{"n_layer": 15, "d_model": 512, "n_head": 4, "n_kv_head": 4, "head_dim": 128, "d_mlp": 2048, "vocab_size": 20747, "activation": "tanh_gelu", "norm": "layernorm", "norm_place": "pre", "norm_eps": 1e-05, "positions": "rope", "rope_base": 100000.0, "rope_fraction": 0.5, "qk_norm": false, "attn_scale": 0.0884, "bias": "none", "tie_embeddings": false, "parallel_block": true, "init": "trunc", "init_std_qkv": 0.0353, "init_std_o": 0.00644, "init_std_up": 0.0353, "init_std_down": 0.00644, "optimizer": "adamw", "lr": 0.000828, "beta1": 0.9, "beta2": 0.95, "weight_decay": 0.12, "lr_head": 0.00456, "grad_clip": 2.0, "warmup_steps": 253, "schedule": "wsd", "decay_fraction": 1.0, "decay_shape": "linear", "final_lr_fraction": 0.0, "batch_tokens": 131072, "seq_len": 1024, "doc_mask": false, "train_tokens": 940800000, "steps": 7178, "dataset": "wikipedia_en"}
Each number is 128 + 32 x the weight over its row's rms, rounded and kept within 0 to 255. Layers, rows and columns count from 0. Numbers have three digits each. The size before them is the row's rms in percent of the matrix's.

# up: layer 5 MLP up, 2048x512, rms 0.0484, rows 363-387, columns 256-383
# down: layer 5 MLP down (transposed), 2048x512, rms 0.0311, rows 363-386, columns 256-383
up363 096:170128162151164184168148122148091136154119128135138131061143107145097062100086120121120104172141158132071126061128143128123134142140196126108197061137196155166045067170140105141146167130124110160139185169087108150102105102099137124070126111082099126175112083134110154092179126104144112118134131142161189161112106135127093154123167116158129071134162097066120166083115157128196115080127
down363 088:163184119138172147133090168172201144167140115128149146166089061109111188188174157114128057162071133135104145151154127128119133107155136166085121189178142182083092124149105187091096173137165112101139102090150152116131076118154135111146177097162100114152133177158118127152144155157139197073081096120138117072136115129107123093106128138094160071093142097181119151157094106105129065187148
up364 099:132126119124078156115148144134142151160137099086102085142089059098102143099139132140080110177134120136155070127126136115101078104147165184106100145166098110177116164121158146088176183126212141109192160171192093113161143175145070127156146174101202079141154156134087122131144120147091120137170091149075102095136156109097132128163090089125143165124176162111117173121099156144161176088118
down364 092:180075106106173153173134121101110120186081079143096141135177161163164139116134100135157107122211184199144094081104163141128166111162143119140123145135127086132095052096121096149122117139123160128108112109178141158154113126106176142114113092128127074122083142109155055159121086103085079137134100116174168140131140152179093107169117188147117083131133144127167092157104092104091104100069
up365 102:147122160119080131112150076169099102096136139091083119154086106205085138174115100138123105119116168073151131111138101150139096099094151195080183110093178144143071133169097105121143158140080137137198102139164077183148124176099089130216147134114087176159138110124094124164090117142157142145099135114200127163201061122157085166136111101097135148154146133128156169093086146060156194091156
down365 103:106174155097153080143116149157146168122079198153158115098143121082103146143149076107157163103089104182092120080145143127128106130125087124097116154135096160151108090102144139121145160113156128121074053149156167080098130091192128147138068127094069109156106130141126143173211128176171109121127144175141164119104133134118104134103112093126159135140192083096165121072105132120112096123168
up366 109:149140152149113155116140136113126167115134131093152089138074095113055113115113087131110108070121112175109071110109139134166126155126124142142209116089181130091100172170078100156188151104120129118113076113146091166181105131131137146181221096117154108140152172126092153086087126098092146111132135152145137152171082150143119138141146162081143111113127132175119079155085096147126111118137
down366 108:161115155144098156141118113179098121081139168163103095085165165116132110114135125077149156153143111182101140129136166134195158118130103129130165141129082120107126049123117112098137085110152118130099184182120134156126151134103172124130128104145062136130146124170152076183129078196116120185146205151173148122086131087179149093112153109140159130204148133091117101060099140117180114137157
up367 107:142145068103101094079106080156124170094108063065125178085128074140117118093174073090189134126140102214135105117114161145114115086150097148147145197193075121159092092152123108081117158106138093112071151075128079148120139091123129148142153100106172109099136147175081112181097133113124109138155080190128146140141122120103096159102103099119134128147118170145122155130168152159138143112114
down367 112:139157079134129114090210127184164150119145131103103115143133138106158062120156139110160104137149148101092144104097067133109138145142086117148125141136136099109138180130091085108111177103081103128147180121176064181101114177146125179149061159112136188110090116156114157141104141163149118130107153114133091100137120112127161147111150122124153113157120150100154100141124179131122071110120
up368 107:131142075112101135136129128094105204135182169112114134099153136158135135146101158094122084087173101145129108085095180157157092120134142170083165147167219165147065143082149124139143098091127201182126155118081129157103095135068124151132132119118176127157109120146168101130166168159129116125097131133184144096174175159126180122141139117122080096135193067147112126081147153141168138162123
down368 091:083092096089097166147155131080136085150199092130136136149030114103143150101114115148178128124169128154109131107122177165150150138133088118063082073194134166148081150129090162141141087079113154139128133111107143169130105122178151121119104102178152124128102105096122188110073119163117136077131035139123115182117124110156106158128136093165167176174116095170076133172161081196130155137134
up369 104:131098154127116119123107085095128143104115166096119143095153109119146186124120106119113185117120146134087141156129123107151117157106111169135132137131169172145139084160142141134137178112147167152067159063112095086136186124080103185148157116134168101096126163123125126206074085122140080131200157112189100123104103090135096126062100054099138086110165110186084125088112127175071116154119
down369 099:070134114114118180090117119161099180143121119160087098166205140114136154132144061177120103133123086093093157173116106129107171182137128143153088128061088095095171138119159093176112150090169097113162110184129158165133115133160188166149181095102116195112147171104103111154104162091118168114086200201122199126150099144116142132139140034102120110129101143106114066158100053081159063139216
up370 107:149139149124132051146135114143202151142141170115134148085159189118133109064171159136134151140163179192054090102118115099169102123138198181132107138104136145117088120170136115145147187080146115115118140103118127128099138149134097108096118116209158104114073116077169126162131169140104164110074140128202161134171140142123159088100102131093109113178145097156157164104114127124187084085120
down370 102:065151160117119136115141128196151065188081117118138101100117166177146108152133147105149165197159131150117079161159129164126149118128127082142072160144130171155126158100064094152141124096105106117167101121129165125109165128137152204116159147172111123190106129106174105155103214143106096102104177113107164148187148115132111099088134125154127060161157155228114143108116149084138112149162
up371 099:138140112183084086148148116124131191112113097110125122125141139131083124213074159176124129039113152089133130108094142145086104097130144127093237131131113162158109134083131064142124092066126181087156112125161161144142109149092111092129086088080093157158112108108091122159116154090141163100133131114127112138106149119122147156107134127114144143138093096105137123179118149087097083111182
down371 100:149116136118069139127130142156140101120175094089163127101171088085189104152160111104108140189128166130164057131132182158142134147121087079114189110115115121134144142141151126093132057173125093131148105169098159141164130143191093092126170085075186139091063099160200118122127127174117121142131117116154111147145082162131109120119129106174164150192162153123123137180135129144144173143140
up372 097:104094146088151097104141049133111102173139182124116148124132092109149131118088156144102156136153165150145137097067181115109152107112148133115161074112119120147128134146136163109145138045105127181128147111112058063111117151086043162134153112087111112161178161102119121114181132103133103177165137110155146215155108117137099122166175165144048103132133143145110156097144105137079191069145
down372 093:161117057160137121120116104149194129073189109117152092175099158158164128138160136099118137197132157130108129135150142155139139112149095085082135167172145076109174150106192135109162113151131173119105054078201175167164084150140136102188159147119130109115101117149092076121137087136127141089078071116120124106146116131146106180076148099142171129122087168166144118148050137124144098135101
up373 101:126140178125095082143077188192150132095146094106095092089129128157056178150093154177178121120101148155084107096092110132204191082098111155112130160087121161136109141128173123104160147052132162135143151162095118124131108116078151086167103122157150144120115196105105126104117143142094092142140129098134132139143116057104131132174106114142115105136119122089157188122130110095097115075149
down373 100:142170148110118186119164135138109097168104184142179147148162073100146174130149120098061141154087181112160085155102157125103100134176118063136094094138106091085160151148122117138074062145122133158159137146150118110152174154167121096154128137165108127130146096119116075092131152138211142125143141127139128126087127127150130100135151086106165151150125166095077145120126146160088113172125
up374 097:126091122135087124064105159161143105106179109140138100096115144127102113189175109144121164132100172180123133128064123094139168128164106167164106156158130180064069099070120080098204090125176122122085120104090159142140213120126141137131180124125146168144153156125099110094090097132122131062086110103109171172110161119160110103134070148170143143144129131160067129113162177138163145087146
down374 093:119176080077139125118078136118118108135156169160164160205164114127120198107172154098091028138122122080099143083185134139172126155055125085142132057118206144143121179158135122087120124171151128144115076125139112076122112186192126118136194057090183111060088099155155099118126124134141205158113084130092122059147123129126142126080147087087111126121151108118111132180161072114157148125160
up375 100:096161083096078056118130173182149177130153116096169076102106145101092139116160144175120141109098131118131100197101150164157112051164110132134140104093171113129127154086062144151117119131169162160198151118123087146096065101137070127186186117115157168096183124127091155116141125113149079123142145175160149164129081075106085153176143106075075098070152117159126107122130120117150149120111
down375 102:077142114174140106128171089117161148150161158095097117133115096103150108105162148163166126107172152163092149118077107086164154140168158140123148158134072155113059162078116072131072114097148114138115141197163115124133132152120083094139071080137133140117180192087134128091147174132087131116106103126141126132116152124068127111184119138093020047088113044149136189158127166115167110108117
up376 105:088121106074076122090092148133168173124147219058161074092070126088133085117114126116105128116141178138100125127122088120140108085117101080160113123155094170167089106126151065140147134178107130131121165128141158102101184074131176151098215115164142166173115146097126057156119139114076071093137118120123143148130162124129111099141195103093170116111121073183097149171153106120175120066113
down376 099:153185125160170155109113153177181141164075157132109140103086213183116163159146058062082138133116130142092173061066182159059136094168096185113156106134092115104174110153135132109145150156152206117117099156145123154144093154113092149105088094151097080081143116107111104117137152137105086154086117117102120159171154128138177132139165125165116117133097126124141144157145175098164156072140
up377 104:084111122130103134154128134129067160066098148111123167113144149112138154155122112146110140149118125161134169193110169096188165129144177159170147108118137084072070120150135086135177137141118161156127122120151090138147164136132111133120178121118126087174163131094147153136189108088081090105179099182139115091131144160087124090098122139148134147071230148113127114138141139146121124129140
down377 093:184137105182128147093129093173084049083130106099172146159110143079128111082054047121159172152102175075131101082206106162148141157136065150131116154130076148173122150157149096153099145096151094135089092112150058111092105113132103162107093119139104175125126101156135140122153147142166100162097131085141075149145149076146108161091112117181130147192097150142144158185101101169118131113184
up378 102:161136142149117122110080139153073123082107163105066108150155101054163105101188141083111154125107066163121127085050128080179119121096142043075166102113128146153151080099052050093119113128123113164148131148097151086110148144131169185140150093168053087176123157120176129164115074158113155079124108155131147113167101110142150105137144166166122150118066116188134075134159126126100130082106
down378 095:153154118127152136132125107112153120140121205107084169128073076117174101147115153100079152103112123119144143090154134090153135141119207105075180154103133190135183096131129114120089115162132139069123117130118098111189096160156166122133144142063125105174108089159087126124130119141153164129126165159128154073143091158182152090151150166127150095095139127155133142169131121126181104127118
up379 097:165141198086110126139150111150115181136070102049095136087179084121185155158079118142085182076122151173104090088158120153127118114104168150075147104149088190191138060139160169114145133100150118104188178096140078111101117135147107201127143096138131124121146090087094094154131122112125106134144100141163174188061092136186143073074116106159097084164158165070149153153106132112085147107095
down379 097:148110089086153118138132101106090135053133147175144098149082116146086146105118147055106083092110104124160150166133115174131125131171098056150126125106112098134139154120142090141166136134110147140096121148158142164163174046120156125123125162182174076134200132136070091155091109171149172106121108067138104066173168100104174099150134181127093120135143140163140131098123110146129158175190
up380 099:106141168166108168125144062155156152128096147102140116108173066182090124121139062188145084140161145123178057077120098149082102142116152164155142136146130162126152140076152083129178131138207111172158153125163104038138087107053143183153117170104099128139128141099106142125096166163135142214108127127105094099196123089114131124099097131180167120074138182090097134132151151127187097113103
down380 097:149115100096121110158176174143110118102126118134154178153157208124097080150092106066091103182134162163146147093128170117111147187114075120164135086153166130101150165146078115105113082165082063085079071060085084154151148153153141136071131167168128136130080078149162095158133136077144138167142099155082084131133126102136120103139158132105160096139114159130169155117184133121139170121146
up381 104:130105168086129126113167081144110136106118119096151078127128105097098164132092141164123144092151134183078146164128112104110122170079161122149165141112171135180088141145104136170169122145203116144101181135142105102107175137111096120127158136031096101144141130157106133146067130159084113148100073079142107123162100134108083109046143138080119090187152085123187138118166158114079052106089
down381 109:187127106147083075107202089196125101166150148156172154166167118076057136111135106104124137083128168150101128182056127113161097093117141136101150083160176112147173157138131121111122128186111174094169117154128165150185186138088149087116085166099127112133153078119099189161130150164041132174115113118083152088097101126178117150168182110079094111136143145148119084160109122105156116082107
up382 101:137117115098079073123126100140115096066142198130098151103167123165094094213082157111112162073140164103172107085058099137141163098137091159135127140129136150151127142115093099139128118106119171123139121130121094127140127199138100157136192125109165082179174146167132153129179177145145104089183102213121119171155125129156092077129137148162077106072118125127138135059159149154100099119134
down382 106:129118173126195179112124152134099190147094099100116117146096128110136153161135119107122108191157127147084129124163157132138075142145143141127161142129135100186099086082067136122042136085172204120162101059126116113098147053099149112170103132111158117194079108109122105122113202121144141158050171122154165126121116187112130112120093142101222108128164095084069120096083104142129106095126
up383 104:106140124070075072071090186111129153062088082136143163124088149137160085150136154096130147154071114090111089121071127072168130096092047118115198195125102066172095107177067140162096164087121169185133164125180091110097166117131129158106109105080138123151135092134137118132090117111138075118108094166137103140147108102106154117117150119119098103132073097131143106133134176148121124142146
down383 096:174202113064123083159073164163135100178176153145091125132106104144085140160140152045118121081179148163144124151060144163136141054145085094100078136168138142139130117120177149158101084108133142236160084148088120091089139135154160119150110094125109134142123101124170107139126131093101095103121048095161094108132148090163140149078124121194196056119109114115073210089129124090128104163105
up384 092:150104165120099145171139116166100102092123120124100187069053133091142182108070175143083097220071181100138086153144088112107111123146074131158190136097162103117097103135127144111180150135097129102171112136125159158141177065150164114107126091122092105191178131060115136144152139133136135097074078145085086126120094068072128166142054131063117159132119077191111183067174126181174160116143
down384 083:130100093102182130171139150076136110197125102150116105139189087111129108139126137157126140075127110095101229089118169095095133198089140147097068159123031107113150143148135101120141127148130149148115094128143126123185127140127088138119116161080151153122139112169171121125077160097132136136136170097165180104088122097161075117121127156126146130091174104113090153103092063136116145194164
up385 102:148148180096104146117109143111150139114131173110098139094105077072066098158121144121118143175128201127102095104108106113113082050106098167108121117161171191093133165182095154062126149169150140130163138141130159030131165139134159129121104112148111069163169176159121098116102167107162139070150131128093065125106166118167067076094137148133107132074119149149118102096159130139186116131156
down385 108:186138124111126098129171109115131122158112153115130144133130108117104125111153123178158169134107108134079097118129180148127102168147137084112138143168148158164112132165152105141151116086137131099145132114133097158081080158091139088135103144101159149132082101087129095146141073163067123172147135120197161153119132118131144167138135160096157089194164100107096112122165144109126142128130
up386 101:131128176147177135152147149092142148138052069101138119092131112150078119100139138127140071116143104118169168135132140075108155094123131093142094126085145140159096100096091156144120135084123123212150168156077193139108134135038133137147125144132066168125113084101115139181188168146130156147172178154175111157146195145125095092137050102159120167145152072065114116129166115081109124128195
down386 101:104141162120125092145130112165114130168130176135146138095167081168106149142121142138113111085069101123134106079139149134154104107135103087113138111146131139172117095114181077171149090077191121128159101152133105089167164141113085107091134081153134143113092135105183107106104115112115138145106168145106159112136066200154127098184135208109100153136111120158124090130134101108147099093148
up387 079:164142167129098091145204149174146125072110162114163131085144142096185163193146122113155155094110115107080135145095162060192162085068106185118101182169190128094133127153124115149157159141162142178187120139078107175152105142083144112150135101099073127178123153052140165157139095146149151116117124205139129149099083091095129127139088120093145122112111136126160170139174153109150085074108